{
  "n_layer": 14,
  "d_model": 96,
  "head_dim": 32,
  "norm": "layernorm",
  "bias": "all",
  "init_std_o": 0.00484,
  "beta2": 0.98,
  "grad_clip": 0.5,
  "decay_shape": "linear",
  "final_lr_fraction": 0.02
}
Each number is 128 + 24 x the weight over its row's rms, rounded and kept within 0 to 255. Layers, rows and columns count from 0. Numbers have three digits each. The size before them is the row's rms in percent of the matrix's.

# v: layer 5 attention value, 32x96, rms 0.147, rows 0-19, columns 0-95
# o: layer 5 attention output (transposed), 192x96, rms 0.152, rows 0-19,32-51,64-83,96-115,128-146,160-178, columns 0-95
v0 094:120143148124145085131171129135120174163112084166114114147203122106116149119133088086162129140131118115127143149155130106095119168135150108096162129114107129109105135112124074117119172137122120121156114138119185136104172127108090105136142164130111110125137136162111130119147164127157126145
o0 101:057129089123111146112122156088140144118173144165146160110101128121106168131144169163091134119142110143115135109127118117142147122122124136175137130132142148126156121119111148174132102123110123102106144128129113150169109153131205094115125139130116173092123139119101089117130079130129099102
o32 072:095102107138160125077161115111157133146106123130122115112131126132105165155160150139112166146072131120106110142097118110127166110115206129166130104115147151095127124123119125096118109147139144125139100141084133128192112188128144118115116149114119146101116164106143095138137152123143143092
o64 110:088140118100131134138117095090118123135154114123141149106067137170122108139132146165115138115134149128101113096092102095143149077129102148172129165148148147124167134139133167154114112125116107140118151119122108151170099170124210110107103131132129169123123153137116121160112110132136113094
o96 097:079111135111138137139148062105081158113159133131165168114108150144143144149125132172138108141142131142103119104113094120155149137132118135107109151163137153137130123182096146122172097128108150092118152138133129121132114169139128128090086151096108169134135135131132137154132090102133126061
o128 094:076123100124108143113134143085139135130166159135123158121103127141127144112105170185100119100180110136116135102112115108153164110130119132172129136120154150120125135118120151157113101144139146125094144132113109121179080120143200093132120112154168142102138161132139115126119084107109093112
o160 103:036118126121133124116150131107135160117159139144145133134105123149149127167131147168098131112111139127076117115130088126148158129156103132160113125123137168106156114113140129154092096114110151117131169148113149153169086178127177119120110128084121165141119132125101120119143112122117129079
v1 115:131115125099105107198121146102118093123159108101138121132152102117119112157110134157077154139116145101150118136125121083165112181151122106132114139086115111132110114162143070143117153125133126073134137119122151131160075144143139159148181127134140130125097120148095120112107131112087125154
o1 117:102152160138127189110117111134118138137131101130128100142120117131076144130160131095151087146156129132124129161158124115086103091099153137108118131108130166089150133152122175122101128117114150132122180121119127157128188131114137110077144093106111099145162095154140140088176128108138123125
o33 091:140163150122143142105108124136098130142112131117120145131141100117078120119108150092145098132146144136119125142151129166065123112087153117174126135129129174071132132130120178085128102138115157143131173098116153152136181104124147133106157093138107085146160099127140150100127156094134145107
o65 128:120132143150152193095094135133099144109152130138119115153114112128082149085142114089123082128144121149151133141152169140074127062126128149146157096150135147107125136128132162138099106083146128162141125123118101132120171157097122092112138124155104104126171146146141113108153117135144122091
o97 119:122145119156164172124136123117141174133128139130097078132081123131094171118182141114113097126144119125158126140159148093098106085120140131135153084129146131102170130095147141097078135084162100130135120171101117128131177124122154136106136104126127108114146109138145107077153119119131145143
o129 114:113181134150115160088095115090097141124116122124131100127134123104071156105119140107132091108144116119153144137132150149070079124128137141150110118123115145074119148117115169126129137108157137148135170115138143135132181183146139097081134124141130108107167127156154136119167097122160122123
o161 121:135150151133103152111084110086127127134129110132129121143128106123083135122141144117115079142160153110153142126150127155082097140110137128141121152127131118046135138131093169104119140094167161114136161119148136138143178171156159097077147111131114079129150117146136128090156125110143138119
v2 113:141120109187109136041137113136138159079161179116140153137140134127106153120110138143154116114146117139095122135102110157095115158113176130144123111150141135114147099076108149120136150123149150183149115128174158114140128116143128107080101124113140140131115139130141145158144116140109136168
o2 121:095139133107149113178131123137138134157107116171138160114098145164199131129105106133119142099146102132116125113091153134209142134133091115071130138103138124165159127094121100098122130136153112085121082141128135099106109117132107150184127139115137115121091140123123124133135146135132158117
o34 091:094135130102145128177163130151130138119131141172142142120103140144208125118122129114145133131142109145115134118086161115208137162150095113076134104099124122160153135126150116084126120125096102092116077143125113105075137124126109125141107140106152162138118140116136141111118126162104117121
o66 133:105142141109124086178149122162152149144103111123149135118111168151196107127106107145125150125143128158112117129100118136211136139142110110101127126129129109183141148126131121070125124157110130070095114123106104104089125096134111147175140127107141109133147138118113098134121156147111118118
o98 111:121107154084147118142106128137122145151086123128127159132089163149173140131104119126135124120183132174132111132156140130164165163108091112111126157137116103164126125102134113103121101141131154098146104127121150082124082086112152145163116133116111086145109131114103140104128147151122193082
o130 128:098136127089126098186167128151157129134128129138147142128106135168189112136127110147132158115138133125105121107079133117232132132138118115082135138094135094185155124137135119114121144122105114085100090146120112123082114111145130125167116144106138122135133147118125107136112131149120129123
o162 124:069125135088155105143158136158120148151115128159125132102090164146187145142108087147140158105145110141098107121112137138209141140121127102084138122092115099179140126098137095125134103121108145096130079145142135099094113141122131132171121146119145139135102146133131118119133133163111137121
v3 111:114167086142088085199076145107110127145123099146135103147145120106088118147127145134111098158116137133137091137143119135116154173134097153144133108093124122135116151169145100142114132137112110064102122129117149151092140131143146134165163084149128144119117136137100146128117159120095123165
o3 096:124110172106121165095183172128111196133126123137141109109107107118114154094150120095142105121159118161112139147168134107104103066112181132136134127108121162108131116160149161162110110103115151133127132137141109117179144146081120137082125132116124133124146138149120108100126103109146124106
o35 072:132108142108145153093145162117104181121138146124106099135132103131075121133139088109113132102140146132116133113165166162095116052168154140173132145111150210130116103154141136134112097104148136133124140116122127121195116110100134151151152106134111141125120127132117108133117109112143132111
o67 114:169104165129166175098141126115090160110141130157117125123097088125107134105118124103122129086152121133144148131148153116110129067131154143136154148127134164117122106131157139151106100090171121155159115099149141072191129141095111134097116135133129156138134139152133130119104080113128149090
o99 138:151152127148129147132110132097118163115139153145107080127129083129090113102158092091096128112152113141124135123141174116130081077193124146113146089145148179132144124142152161143121115094149095133105107142131111112172150141120093131108120139142136171114156143145161117135118090127142098145
o131 099:133136165110170171077147137088114152154131132159139118115116121103137173101113147114139118094149095151132151124170123150060106138089161125153136128126100127099106130113147150137103094107152162128167124110142143101181122142097157120098119136117113124109134136137135119117127109136166124063
o163 104:201139134122114153111119150077150151106107139119113108132107080116090149107161152100086084132159132150168147126123172127119103101180121135146130133144136152101125133132131152127099135094170096158126128118130109108191149121111125117110122156136133116102151132154125102138102091107148151143
v4 093:131131169118127136115171151133136104158146113147110106133131128149133150176135119110192152170130103156113149130133140133118092102110174134110104138124132153110132076080126087109130110133134168160133078160100150125184180134112110164111098154095110119125119127128141122147148146134161130135
o4 097:065141092138140102135074129123147096118157168127138168119149117130123127134128157152093134097141107110099123123101112128169161141174079119156146156128135126179139122109124111141122131141130103132106149122160132155103113094138171098168140123184147154121088115112131132121144083144125100108
o36 068:092104111137153116125142109138177101131109168117124135098167153128161153118167137129145150118119089124110115132097125103175161128168134094097130093149092111200136110097123105071125140134136083122120093144132144123119135160118117129139079141163143141136098136123153119139167146136125107106
o68 102:083128112121126088134091099125176115135120131100141132116147152149161112094151126151124146098148123128097125127121084112161162099144101097149144173161146116173140161137128161102113141178105100112100168101132112154080099136115180105162143125167125126157133120123131125145121141124128089111
o100 113:076113150111128092123130104133123139130149153100121182136144147149144100110122170167141105115166111150090133102147090118148159130167068103132117170138109171203111120155135141128122136136121110144119156123140132118111091081118149125138112139140137151139110107123124130122132100130130126062
o132 103:072114105138109093143117129122155104128157156114144128143169130151161107114116124171094144085138109104107142114097117113175161107169104100148149153121145105182136137107117163144111132158104108144093138129154122152096074111139153100164143122176145136138142141107156140120119117126097095131
o164 101:036119128131139086141125109146126114116158147122132141149167136134154091141124118168125158094123084124071124116127102107178155128187107105143153158123120154187133132097158126174101124142109112136113132127132126135124110102106142143150133105146161139132121137117145130114145117134111091102
v5 086:125124156126173130079124093158130137136086142104139159152100115139150146053111075139108141107127143133129150118118116136119135154137173104164123154147108104124098108126126148124146129155117139135099145126127129109110100124111128080150162184184153150124127138137155089093094097125118135098
o5 083:140115114135100120147113134123123157113141120156087092139123181110140135152131140148129124168150142112149115126156156110114132159104127126109146103167176132115137164104096139089178114149096124081114110130085102123105123123182097149099108135078102126149183103099116133121111163111120140158
o37 063:164120128139131133128094085128102111152139081115135100177112114170146134120135166140132135192104157137127088128102119131103145139085157147137102116137171112103147173130100155156155142150083126142114120163087101155138099115141152095110132148079112095129153132132114130110129134161110112119
o69 108:123150112123118133187125125123098115138132125140107133123107158163101129184112160137133102178127163096141092125117155124130122128102067155124122105126139126094149106108129120156138151082135135139143116176114091166124124108163154147107080086069132113103114137137109131111135151148130138172
o101 118:133132127135153153149169098157105112108145119142134176110120151118144107162126122162159151160106148090128130133068121155133132168078161131106108145120123123077122143146075100076195124117133164106139139115112128119116150136150100124103114146073125126148138134128140108110136158104122105125
o133 082:154124104144099132162091159150098159118101128110083115160108163118107144153122154101120116188135142128141111144137179112119139135121087119136127097165175131122134132111150092127153124130117123113131123131088080136144157128148123147124089109088134079121139096133071128130134146155123145181
o165 089:133116146134120141114128160147135159125108121132111101137084160150151159148139158128111104116118174096109105153133122127103163135065116125126112113160151107108139102108103099090164144123113145113154163177099097161106115155140139116124100118064100122181112121125085150115152165130119151131
v6 116:124118135157165088127120151137139150159130124113115133128153146136130098087144119128144173120126121191117087147142075121089104098119093167157133079104127134117082122129118115135128121123116172116100108153131109130113194132105108157136134078140165130137120183156144153124107134124126131111
o6 100:115125127127089131148119128118164149140111141152131141129110148149134135144101157120132112139131135073097094119127187126144141121133151126127129181134114136142148113124123174163123130086099084130142125147129103116111086155095134117110118176102093194130151177110092078139113148158111090134
o38 087:135120114111141138134136147136148145144141123142097117147135152134114145149141111135128132147141113117139104123135184115139142137180166130112142168132107121176150096123146126162109136085145113091127115172116097103140071134085079144134104122086118172097101154120108062111142122158109102167
o70 115:129114151112099144143099123110130143139101128144126128138097126125145089167106143141134106123140114091115111110144165123157145177174185121106134185109133149154140134139134144136132142138112110098124137113125133100149070125141121134108122165114081208136138088082083121149114153116118115146
o102 120:138128134145102121155098082107119128137129137134161137143124107156142099148133119113141105149128115149086112118144147136150144121173100107088086157170107183153160113172139178155125149104111104117101156171139095124136096111104099136090092148130099175118116138123102125119120122181141119136
o134 111:112115165080128153134119145129176109134143132145118172168141129145134126126099137128124129134125136100108118109140153136132166157128193114124169172115102118152139143115138163146103135109097145124163084145101119113130044118109125101128132146108085160118143138091098096108123162107117121098
o166 126:144109134128139133161132104143161127138133144121107145166135144141125117106149162122142124160157128112132110117132197102132137141184149111106142168128103152145131134125116171140127143094104102110130112142098089086141093088092086125105100170081116181108138161133126081112123136144108097138
v7 112:120105146126164102072143134161119162142094083147125116131135136137138151069132061099145132134124131077137157147165124092139130114128114114149129121113081123117113163128118141133130149134114110131140139148141132101080146124123094152140184194146162112132166135133129110095117119131151140103
o7 100:131104091126095133134115107091129133098141135138100132108124152118101143170135191177118130173130145116144124121132138128071153151092148135168101123181161123093111129143091144143153105126099136129130122095092108159151118163140163117106092141076106159113156127140122118158107119147115114132
o39 085:163127122131147136124117079075147133145138116119129122129121110154089158136141152187097118148109158142126101140094108088096154151107140173141122125173144102110126134138103142165112130141122147159128147140088109130161090134125146130101065159084145106077149142129111113147097135149126157123
o71 111:123142102112110152151130104072113130142121137106115135109116127141095132156115178179129120170117156128129086104121163126104144147135109150149114131145141125118123116137115135164134142110127147113129107123106104201152097164145195119114080095067125148104102113140095123156131150124135134160
o103 119:123096116140128145139185100120114103125137097126144180084080162129140126148120168169152137151120141141132144123097101131097180166078152147125086157126128105070127140141094104112162146119132162104128159101106155138116139156116152120099109133113108153134094116146122121135133150093129143128
o135 095:143113124128089160135122141129138152084109141090111151155105123130098124141137168149109119165123160146109139131112139118106173129134137124167114120160175174108152113144134089144148113143139156129128139122070102173180130135124108128124086095073158124112107107158078121130125127090105140141
o167 109:103079129122115150107158132149136148133150126130102150135135143140119148138140160162126145104120159105099131144137121124080177138079146131152106122142148139113137108116087120145152108122112168093134159147074125164165101161099134115100091152061097159148106123158099130125164122120115127095
v8 089:140159115154080061109142152125126178120130110129123115119136132143103137112128120104154084137133139129121096147120073114095136131120063179094107112104146139125144140116129136144119179123123103136109143157153130125083171127128120152091133107124134123138130175162116188139138155139156131120
o8 090:125091127095133120152175127147121160122109152121144157100098117158169134149112166159123120105134134140102115126117137120174155127132151112151106137133107147153117113146155118145119091112128131131134101114113126097185070133090135128183073147090143172123104154136107093157091130135105152106
o40 069:103119123113149139159177153116130178104158150159112117099101140137111141116134107136113113109151136145136134122132157113163124132168115118125131129106109130180130118122185118172098122112106100118115103139123120110131091118093121162150076155110139191095111146133130096139101084180097111124
o72 101:140082128132138151114157123121161165133099144133109129107146120095149146109114150150123157114144091147148125119146177130148147145142198092136164111120113134169105130146140116115161083148120129052117093084122150093168108137110125112156124153106125170114132105122117091144110120107119133129
o104 102:141113110138117124135100152086177124131130138111104094135113097127108143124145123108106127113141102186120127123153162092114131085180095123139149101141128155156145124125165164179072114099135079147113117139139118131176130121084142121135111124169137173108120127134103119140104115144131168162
o136 098:130096159075147129147161137155175141113134112143142154131113132142177127134140120165118155121105139128121128121123119149143168158103161098149133143121119134158142128146132103140125083115114153107138095120112134121148086117081113131143097146046120170126100125118116086145094150108117151072
o168 105:134105120091139114150162135119155148137130131125108139116128129114101167105150121143103146112147106153141128139111174082160135107167158111149169122122128152150123153125130127163120102102122102115115082121094092088169123110091118127137110175131162153075132169145119071165091105124132137153
v9 082:130166131127095115106112105133136129073100204121123140155095135115133171152122123130136032113126139108124113075125140179118145136110122138120099170159117117131126118124137126106123106146160120129116116107150171124139087133130163105082105128149133135142106132116106146154134127139138132161
o9 080:147113125092164122142160128137112153147123104130145100100114147171185146097133083142132175112161115145160125162098110093152119121103128101125172075107143098149137142100129077105153120147144135099126098136120121108114145111152112173156117119129140082123120140118134124119100174107109166122
o41 061:082087117133111116159127138136106141110116106140174121074126131160168131146143116097138181102118126112118130166107105118128130125065122084138155119085148123143140163125105094151166123145105135102113120124138125149090142142140172124144173155137081148164113120140143165143127113112113150097
o73 076:120128117128166122156149130169124111131139113126146109107113151175141157127131099115127157109134155115139146187081097117129120094086106124132143080090120104135134137101131088113103117120115120156140138158154114107121167098103104155180129116131171081144122159145161110103092111138091165107
o105 106:130142149112150144144115134149148127123139110130092126133138132097122100126115080099107178134119148101142146140060142137120086134145164141142176125102167113101103160120128116083138103120147148129140103095131135098139162150165105090147143112126157087149175146125165086145122121075140114126
o137 089:162122077115193130173152134137095141170109153137136087078127135146163159122135126128138146117158116146159108154127130121148109143084090108108167095127130071154114141116114105107120107132122111111115113114152110123103159107125178165144113143121111083138126129115137117147095139166102142122
o169 089:115153112113157140137107132105115143139103116135165096072086115163163152151114112122107132110127139147133135183093117122146109123095111119148137097133157089132129118109139070083105113133139120128119105129140143148080155138154182133175139122160144091155149115124121138148079130138129178148
v10 098:149075128145122164095089100142139155109150152109142213107117119129112069115130132128102173118134138099130134101097123092108135115118112137168151154110165121136137131134111168134136079109133132146134138121160106128118155111137125088157129124153154157128127151137174122089107085113136122120
o10 088:174153151154111119169174109146150104150080081153112090161094142142151104127124162101153122141104153131149115104136159160144110129100123117095106118130109100097131127130142127114147175117127104112161091131090127124108099141124091151118120123067147098137140142146107137144108166165123131154
o42 075:156172132154126117159142128135115118121124085161128134147086139132142118088082133136156074163148095140175136126122141164149133160121085149097096149151125086110123117112159122144137172124089127127119126133110105114128122106120109145104098110083154108113155121134102128115116115173142116194
o74 109:144136152158112102136149162164129117109102130141142119194119131084162135139125131115121089148119104156112166128136119177111111180156168106085067110132129131107137150152121101119154142145099141131143123142091132124136115096128065151141138126084114096123142096104091140112149141134128125148
o106 120:140125141130129130115152125170148118157104108140177120154130150110168148131133167115140123160083140118107109147136132143128131130089153096132099141134114088096126124105155122122096144151136142119168107156117097148122091112126119175103123085090155061132117118120061139090149171145124143145
o138 089:164123161143110102150172130160114118129120071141102126139104137124119110121126107097136123146112135120128124135124172160142134115150140150083088146155135149131124116142117113116177208106124088119157103114097117080124129139129058143124148142089139131117119121120095135153120149124137159178
o170 096:163119142146130120149176104155111123130133102147140152133110167126152100093109141136179144173136132119157130113136152163109119166097153135085117147124097084113101124167115138115187158120104149095147094137119103123120095107139084155099115130066151118125114110121117116083130138137122112152
v11 113:131093086119135166109081120111136096094168164105147192116122121103124103137116158172073158090132155110142111097102115115107114166128115144139165144110107117142129117143119141138136130090150159124155107110147105135140086135149147119148154083129144166135107131142133135097117096108083129132
o11 109:167165160151102161155148095145134123154084084151126084155113131156138121134114108085163099145142140131150109143145141145138090099104156133088111108109117116072159121108131146086125142132122133119140125142104147114114154145118086137095144107106125061127162143133146158115142170143138144140
o43 085:182198157126120132150133117139098107141108097159152133150110120120120134111089126106159082161156112129164139149149121137099109140099116133135115144124120088048141143111143141090122159135085139137137156113128125114111164114099126114103134110129127073117161125111113134113129148141155134175
o75 098:139140158166114142136118158159124122116101121160151095182131116097128136122124090093146072146111108157138151155175147176105085136149153135088100087133106127117127140136118139106135153127106133126109133157104131116097159111120059119141169138123106090124166122101130122090147150144148133127
o107 124:156136137141130142116123142164146136144091091155161097141104145110150138153128145064135120149109147117133105154158159155125124123107148100121118100125116063082130126092145142084094142126142133117155108160119132117118154126127118156122150092120120058144128109119097130086158165132148178138
o139 083:166172138155093135133122100136091121129112112155120092133117116116090128115122082084148106131121131110154117138138169165134068100155153169097102120111111129102152126142105151106148192104116099138121139130135142109112190171134086129104156134112130117105152139125137144118144129143156151156
o171 127:158150152134110147133133109131117123137120116166147128118108153116125130116103117093158122147158143108165133124141151178108086152079180136105142130111099048070110124128095150077165165109113156087150112128153133102120150159144124110097135130122122088126142126134128121097133149145137134143
v12 106:108126127078185173158113128128124075145102091138131083123032145108175126115157159126109124094120150135146144110161123137146132091128120120114116141160085118147129154146140157129138149132139128138153127108079089135120102138114121143116118148143133111138148098116129088108115128128129132096
o12 099:205131111139114118086104112116131096097135160093096107145217116111098107135100091136137137170126149105159123156134122125086140132143142129147121095169111112101084119132128124082143102140117144131135162140120137132139133123166101117102107121151123121143155143115172152141116140109132131145
o44 076:178140112149087150111077104098160081111132130092134125135164132130096116134122139140135146125130140098147120140150073124071107121094138131156118133143121071072112136140105134167143162138133139149119189152171131149113132135141167094129144153153090108110137122124113116138150135135148127124
o76 118:150136083137112128117104130089149080145144164143115121113205113112079134168140128122139129156094137085128110132138143138096110144106110134121114089102088124105111088099102115134147143111119128145116158180164144168116139125164139127108110123134119155107084142134159155109142136137154150167
o108 110:162126097145096113108138162156152083105126106115127142117163130104126098161105118112152174140084145082142117127084114151105129154112180116128122104100114094085116143136089119098157146123105147149119149107143155148118178161140117091139160136143109137149118136115148125159144166082146131142
o140 103:184125097167130141089073096145103125105113166127094120124196122103088121148133102115145116185111134121140112163165134130080129102150111130143124097145109147098130102147123112116148092145110128132121168143153131150150165145113094166112113105136099155126096115130132138116132148145132142153
o172 096:190147105151112153107077126118142080116122136124135121125185117116091136130114117099137133127107147103145128155126108112073124098069151155151118106167116094097116116131118133092149147148110114139115190127129130152104175142133134115116122109157075127132142134108133153165125161125155140138
v13 110:127128110122141144176080123148136150178093098122125158113089147114137113095162142142068132144122148157132107115148114124168144054147094130127137121099139114136135159146123162137136101130121131110097178091114092133096127133106136113142136048151143124139139133116150135108123117119143117114
o13 109:206107147116109129116133121120152121109104144102142115120155121110130111118123110113169138150071167104140106135148143136049115170116158153126109143154085132110096140160137148129143158094098115138150134146148112131114127134120090135089106161104103160136136144121114117163095176141115119143
o45 068:190117106137104150123086149132129105119122107113128119143118137111113111138083110113132121141118159076189125159160132173095118149129145139128140167164132126116120124155128132175146169112140136101097162132151103134107086118134105139115161105098088149125127110119088091159117134124138117184
o77 121:183110143143123141114152141122116108107124144139118131141150108098127123170111138110132133133095128068160134132129167133073106205109194126127124121100105115097106107112127089139145131094122125133155108152148138112172122124155082146100108163111104185118124115119122144141115133144111139145
o109 111:193116104134108132122097133146140091101118152128168099158188081127127136147113091092156144145091141123115110167141159111095128134140144122141105108163110147123125112153142144159121112145083119122114140159134098173136113150119074137107105121127095151129120133110118145176110153154126115165
o141 106:178104153121134157114120139136160116113115121131110142127143136110104136142139126091155136171084146106145111148164132129052113172085179132126127112151091114091116127122138101128151147087110127127183113156128114118144150124108102131102139150097081145119107118134090100140139171164139139131
o173 112:218120100151115153144109122132155108128096136109133122123143115129117136111133142091174122176113151124164118147129147096062122140108132143105099128159100153126119130160123159132145153135088109145116142138134102138105115086108079134102109148106097169132130126106116117177119165143128122151
v14 094:138121116134088092104134120106114141075131146102133108145171118125126134103083118147116109095126140090142141135110123102157135215142166107126121130088077113138143137166140138134123172123125096100138155120150166123114093120161123138126166178129140150118100138132108118120111128126094135174
o14 088:111141152121141161145137128123094164131132076154107121117109135135118155148170130116114114145171114161133141144151127129124109109064119131091124090114186138066143132136105140102132098150142165096129117116102131121150163147141128135117138106085101079150153097151147137090153127088140162125
o46 069:131156145101176138129107114118089150153148114136120122152117081138083138148121140136097097145141160171100118135121123123110123117095112143142134101113165162076128149135120150099128074166113149161150138100090157119168142091145153129106116132112137096149175120124152158101094126121125169099
o78 097:138163129126158173120140120134073174129143112123103118130076130149095154113126128113106111164153141165145120133120163129110123045116086166138152084159173133111137121127141142127120099102166140146141096129098097134134154139110137127126111095108133075129152156158128120113140113124119138110
o110 115:134139105143154178149139129099114167134111125138099086097062138139103174127167126128104109129158129142194137154141147094110114108084137167144151083113161092090148128076135103118122100113153130113128101140088144115143157136116168138124125125126121118116143132142150125107134118108118157143
o142 085:139171134136124142124143128107099176127112102124134111121076135114124151147139155123119105131155121143138142138108145137128090120109088152123096102135180154064116124130121099099146119127186159113135147118102128139158175146178141128106102126091152073122149113173113145109132095091135153127
o174 109:126138142102108144096131152104102172124128104145113119108106116130106160162127112132081119115152138131137139134129118169131121119106122136145138093110175110058131121115107099104135095110187183108154116134123148131169147185168160104131138120130121085145116117152116135102139100092138170134
v15 101:148133174114133151155164103134145133146132123148107145125103122132147107175143109097183133179124124144118127109101141135087127097122129123120118178165176134123119105099123088108126096135154174156122132145109145140166160125100112111124067140132114076125131138133148106147126133130187116097
o15 094:084135086133143085102103139143162084138159152109172142143145121124140111097132150166118155098108127119118138112110111116171165134169089102163156145113098126187137141119137105161131143122124092122119157124141109144117093107138159113144132130165174167118080127111088127126140117133110106125
o47 083:062097098172107107113146152145148113116114120126137144095137163120175102106138165104153170107115086104130148123108133176160153126113147074122123123119107111166136114099129107129161152127117095101102103148146131158132130184145134135140147138146112164145096122140114126121170120126134088111
o79 092:067114110152107071114103139150184084130146128121153147138162153130182124108152140157118146096136103106101178121101069131151151151114129072133120159112111116124146147133103127126137128147083103133126178121150138140123098128126140111150154151155134135146119110123111153114144113128123094131
o111 116:070136150115122093107134124161143102133175147109147160165198123118143102127114153164145146126117116103063127093101093139159114133160128087139128163134120174177115121164119137135126128139111118144142135119160100158130083123154114111131121128104156117139134126115095132118145105129130087108
o143 092:077098087140131081129113143135139093151157132130127126123181139141159122100109136175120147092141112121128138128124129125162170122130097098137147149122110100173110146103106151146120134145100082133110132117162113116101063113124158118149163135177135158147125135084138132143132138162094094146
o175 104:060142100153148089147111103125131090135156120115181137145145140147165073111122157168146142137104105136109133114113114099159145141148100124139120164142111157167131137140165138163106137152096092157105141117135107157095098093133149160135138092130168136120128118087118137127122141143112084120
v16 108:140119156089126156092166138121133097133124137140118145121114122168159153154109073110137116152134131093135174116125156121121125086122125127114107153187118134137134094103120117121126091108160109170157088148141109108151085127127113139105133209118098124129149113122136122144146107136164136075
o16 093:118117088157145111139088098150110067111153131099114107151142121124097110137135178161107141125124121136172139139111101125111140153145128097181148101135145100138105142104122108125119129159135129154114128069099150158129131110140157118169131085153186079116127094138151155149119118126122141160
o48 072:136133146156094100155138082134158103118124122113155133117141131121161146101155182150117122139104131129123146134105077102111134150075090093150144088128114064118125157102101123137112144150086128169136131102136145152106162159132157107120118154143166084120152124159119142160109133108128163121
o80 109:090123099140108110148096120141165096129126133088155111122168132121108145101154146147137124134107134150119133165138092136107143139135104116149117113136122122123110169139107132121115163156099141120111142118111116204077138129120165094175152082129167049128123109139129124125147155112142134169
o112 129:088120139128116117133152121155140085128143098118130170120120172115139113137098176165149144127111137121142147115096081150115140169089145113152133160088121082091099153108102097105133157145124160137154141074120174141101147126140164097143154094124158082141130103136118118128140148104122131121
o144 102:140110079161104110154119109169091120107114138082128078122139111124099119112146143145114121115118155145140132147109127120140149097160109112149134120128150157156135131145117121130125140172123091161080153081130128163107151129116118145160126086146189107153127100140150157160129128106086138185
o176 097:054119137146115114123132113174085113129162119118147130130151147123133115131112129153127158075090125120094158152133080152111145147075158104171154116119143099134120137117132106129126125166110150114134138101117159172097137166134163125140154076143160086142136097135129159137137131102112126118
v17 103:118060165131168146104128118158126124144137116163111176134183139106133120129131117095111167153122115088142143135163157111115136106128127089145188127116116118134103161137110109118123059109118142099181096115136120117109130123132108104171156156140124134131157122126138112089160104118133131119
o17 099:127153120148097161121132107094139105150136085153143108121098135116091137105136165129128134147120134115165140110131125146069101127091163142169117142130136098071128124129094166151152166128104119136139137113113134167105136180113178128072153134114122094092157136147114119146112123155142089128
o49 077:161140136135127126110129077108128112166099091122166125126117112123123155135112145161124119150111129122140127148106101120082148148086168164148108154156144102073116120140083133121136154144144170133152154118102126132154130172128149121091123104095144061100137122133099128150117157092163158154
o81 098:121161141112105126149119121116088100137142108131175131148074107137118097151118142147133085133102160121098133117108082136100111155139123160135063168132132134086147136137105150165106178128114136192131161134113127186132112153135158146096125103118126108123124111125094168151126139135136138127
o113 118:117122149128127134126159085148083120150123097152197156124118150127162125136110149145153123160107151101113126133109088157125147164084166129118081175132123089086121129152099118108158151154116176101142147126123135144092103161139127148095127115093118081137118115135103143126139154122127112103
o145 081:135149120161101164111138103103078115135133121130127130104086085122057121096107160117139086128157142152118140120123125124099122104143169180142102142130138162093129131132111162134134195140132117154126156112102133135140147152135146121107155083170163093115142127152123156142135096110128122153
o177 110:113111137155123156114157096148109122137142119138165143123109137145159105126112160140166126148119158105112136116142097171073138153078143149127079151126121115101126106146102150120147148145104168112141166134124168163122089157120144128090117104071102125156117084137114149108154139131115114074
v18 094:147112179105141127113172119149144187106118116108110157116163136092136116108134131106105152064125130096140116131130110078133089115127108083093134180096130117131099157120124118124123150113171151143171124089166145126138098144101128103103113164131147115133108142173140145114141117111137117149
o18 078:120142115116139179114112059119165078153135110161144118143114155147134137166126107143150124174111137093136100144087130132133129133103126138137110127112096135098139141131096164123132133113097119098154181132083137149106133162136163100099112107069099155125155135124122111132131185139105126132
o50 077:117157111128130133109112129145120120137111104151154149123123138110119135136082159103150133154113116103141122157102118155094130173062209108170141123114122098052137130094117159102156140149107157099114147128093140153096156153164136133097154115110105133128139134115132125109116152104125150132
o82 092:089147097134105150132107129128135100144137125133143122153114138127121141164130093143112101174092129123127113121076111161117141159138166128157113062118108108122147160118108121123132119139054112155114170178093123159105134162139137107138123130128085141093156144093131091140152162155135142130
o114 129:104108118122153145119163098142155116159135105131176132130105153124166185159137144128160119168095135115133102148120096105111140147056158122139118130120123076092143121121108126111118121124101144106150148173133118155105126162136161128103108097104117072136120131116082135116144164114119162141
o146 065:134131096108114153158104103142140114106121125140103147138136126136074129136113094126120108161107166084159086139071130142170138143175142168151115120138115129096128165139090149106134169104104098128121146150100119126074142163175143111126147116127118139117150155109134089144104131122118179142
o178 106:068130127130158142137138086127131122168145117158173149116110163147140136148109121154153126151119151099110095132127095117112121155077154144114126133120113094067143124129103146097142110113090164097128167160131152145081123182157161107103112115082110142141119134105119128110127166139115131116
v19 097:121129156096145108135126136132116136188098048168107135122151118153130094139133085079153151170124136109144148110148147092122141079125109135114139157098111131126120134144123110140114127137108076118132101140112113141127195125108105133164151151136104137120151140146145124097148129113176122095
o19 107:119116089160113130104137122116134110085163156101131122129130116093073134129141194154126118139097140137129122132147099147080144138119134127205122123156108122111105126148145144183142131129105128170129165099122116161146096148115194104105100119121141152108136127144118126143103093148118106124
o51 075:143130111159153117081139116103141139117130121109109104124126136118062164116142145190112095127111130124146123114154085122111162124117117147170109115176120108119085111111138120166104148139143137186137140121112136125186103136107152153137081157125159109083129141141108088154109130156139134134
o83 103:133107108141125137100132113089121125095133153104125126142123097096104157109146163159111107124109124140124141124135096120057150135151167112153109154147141152088124147180135139168162129152120145157153160087113154166172087168119169107117092126122131140132101093138110153141120108088139115136
o115 106:083116116137104131121176096120125137107182148126163135120136128123124154134146186165123103152081122139105143110112104113132120093158118111147099121141122138105118115179129131187138137137115113143135142139130113183127126153120119149084098102088176154126121128159105137152126093136126067122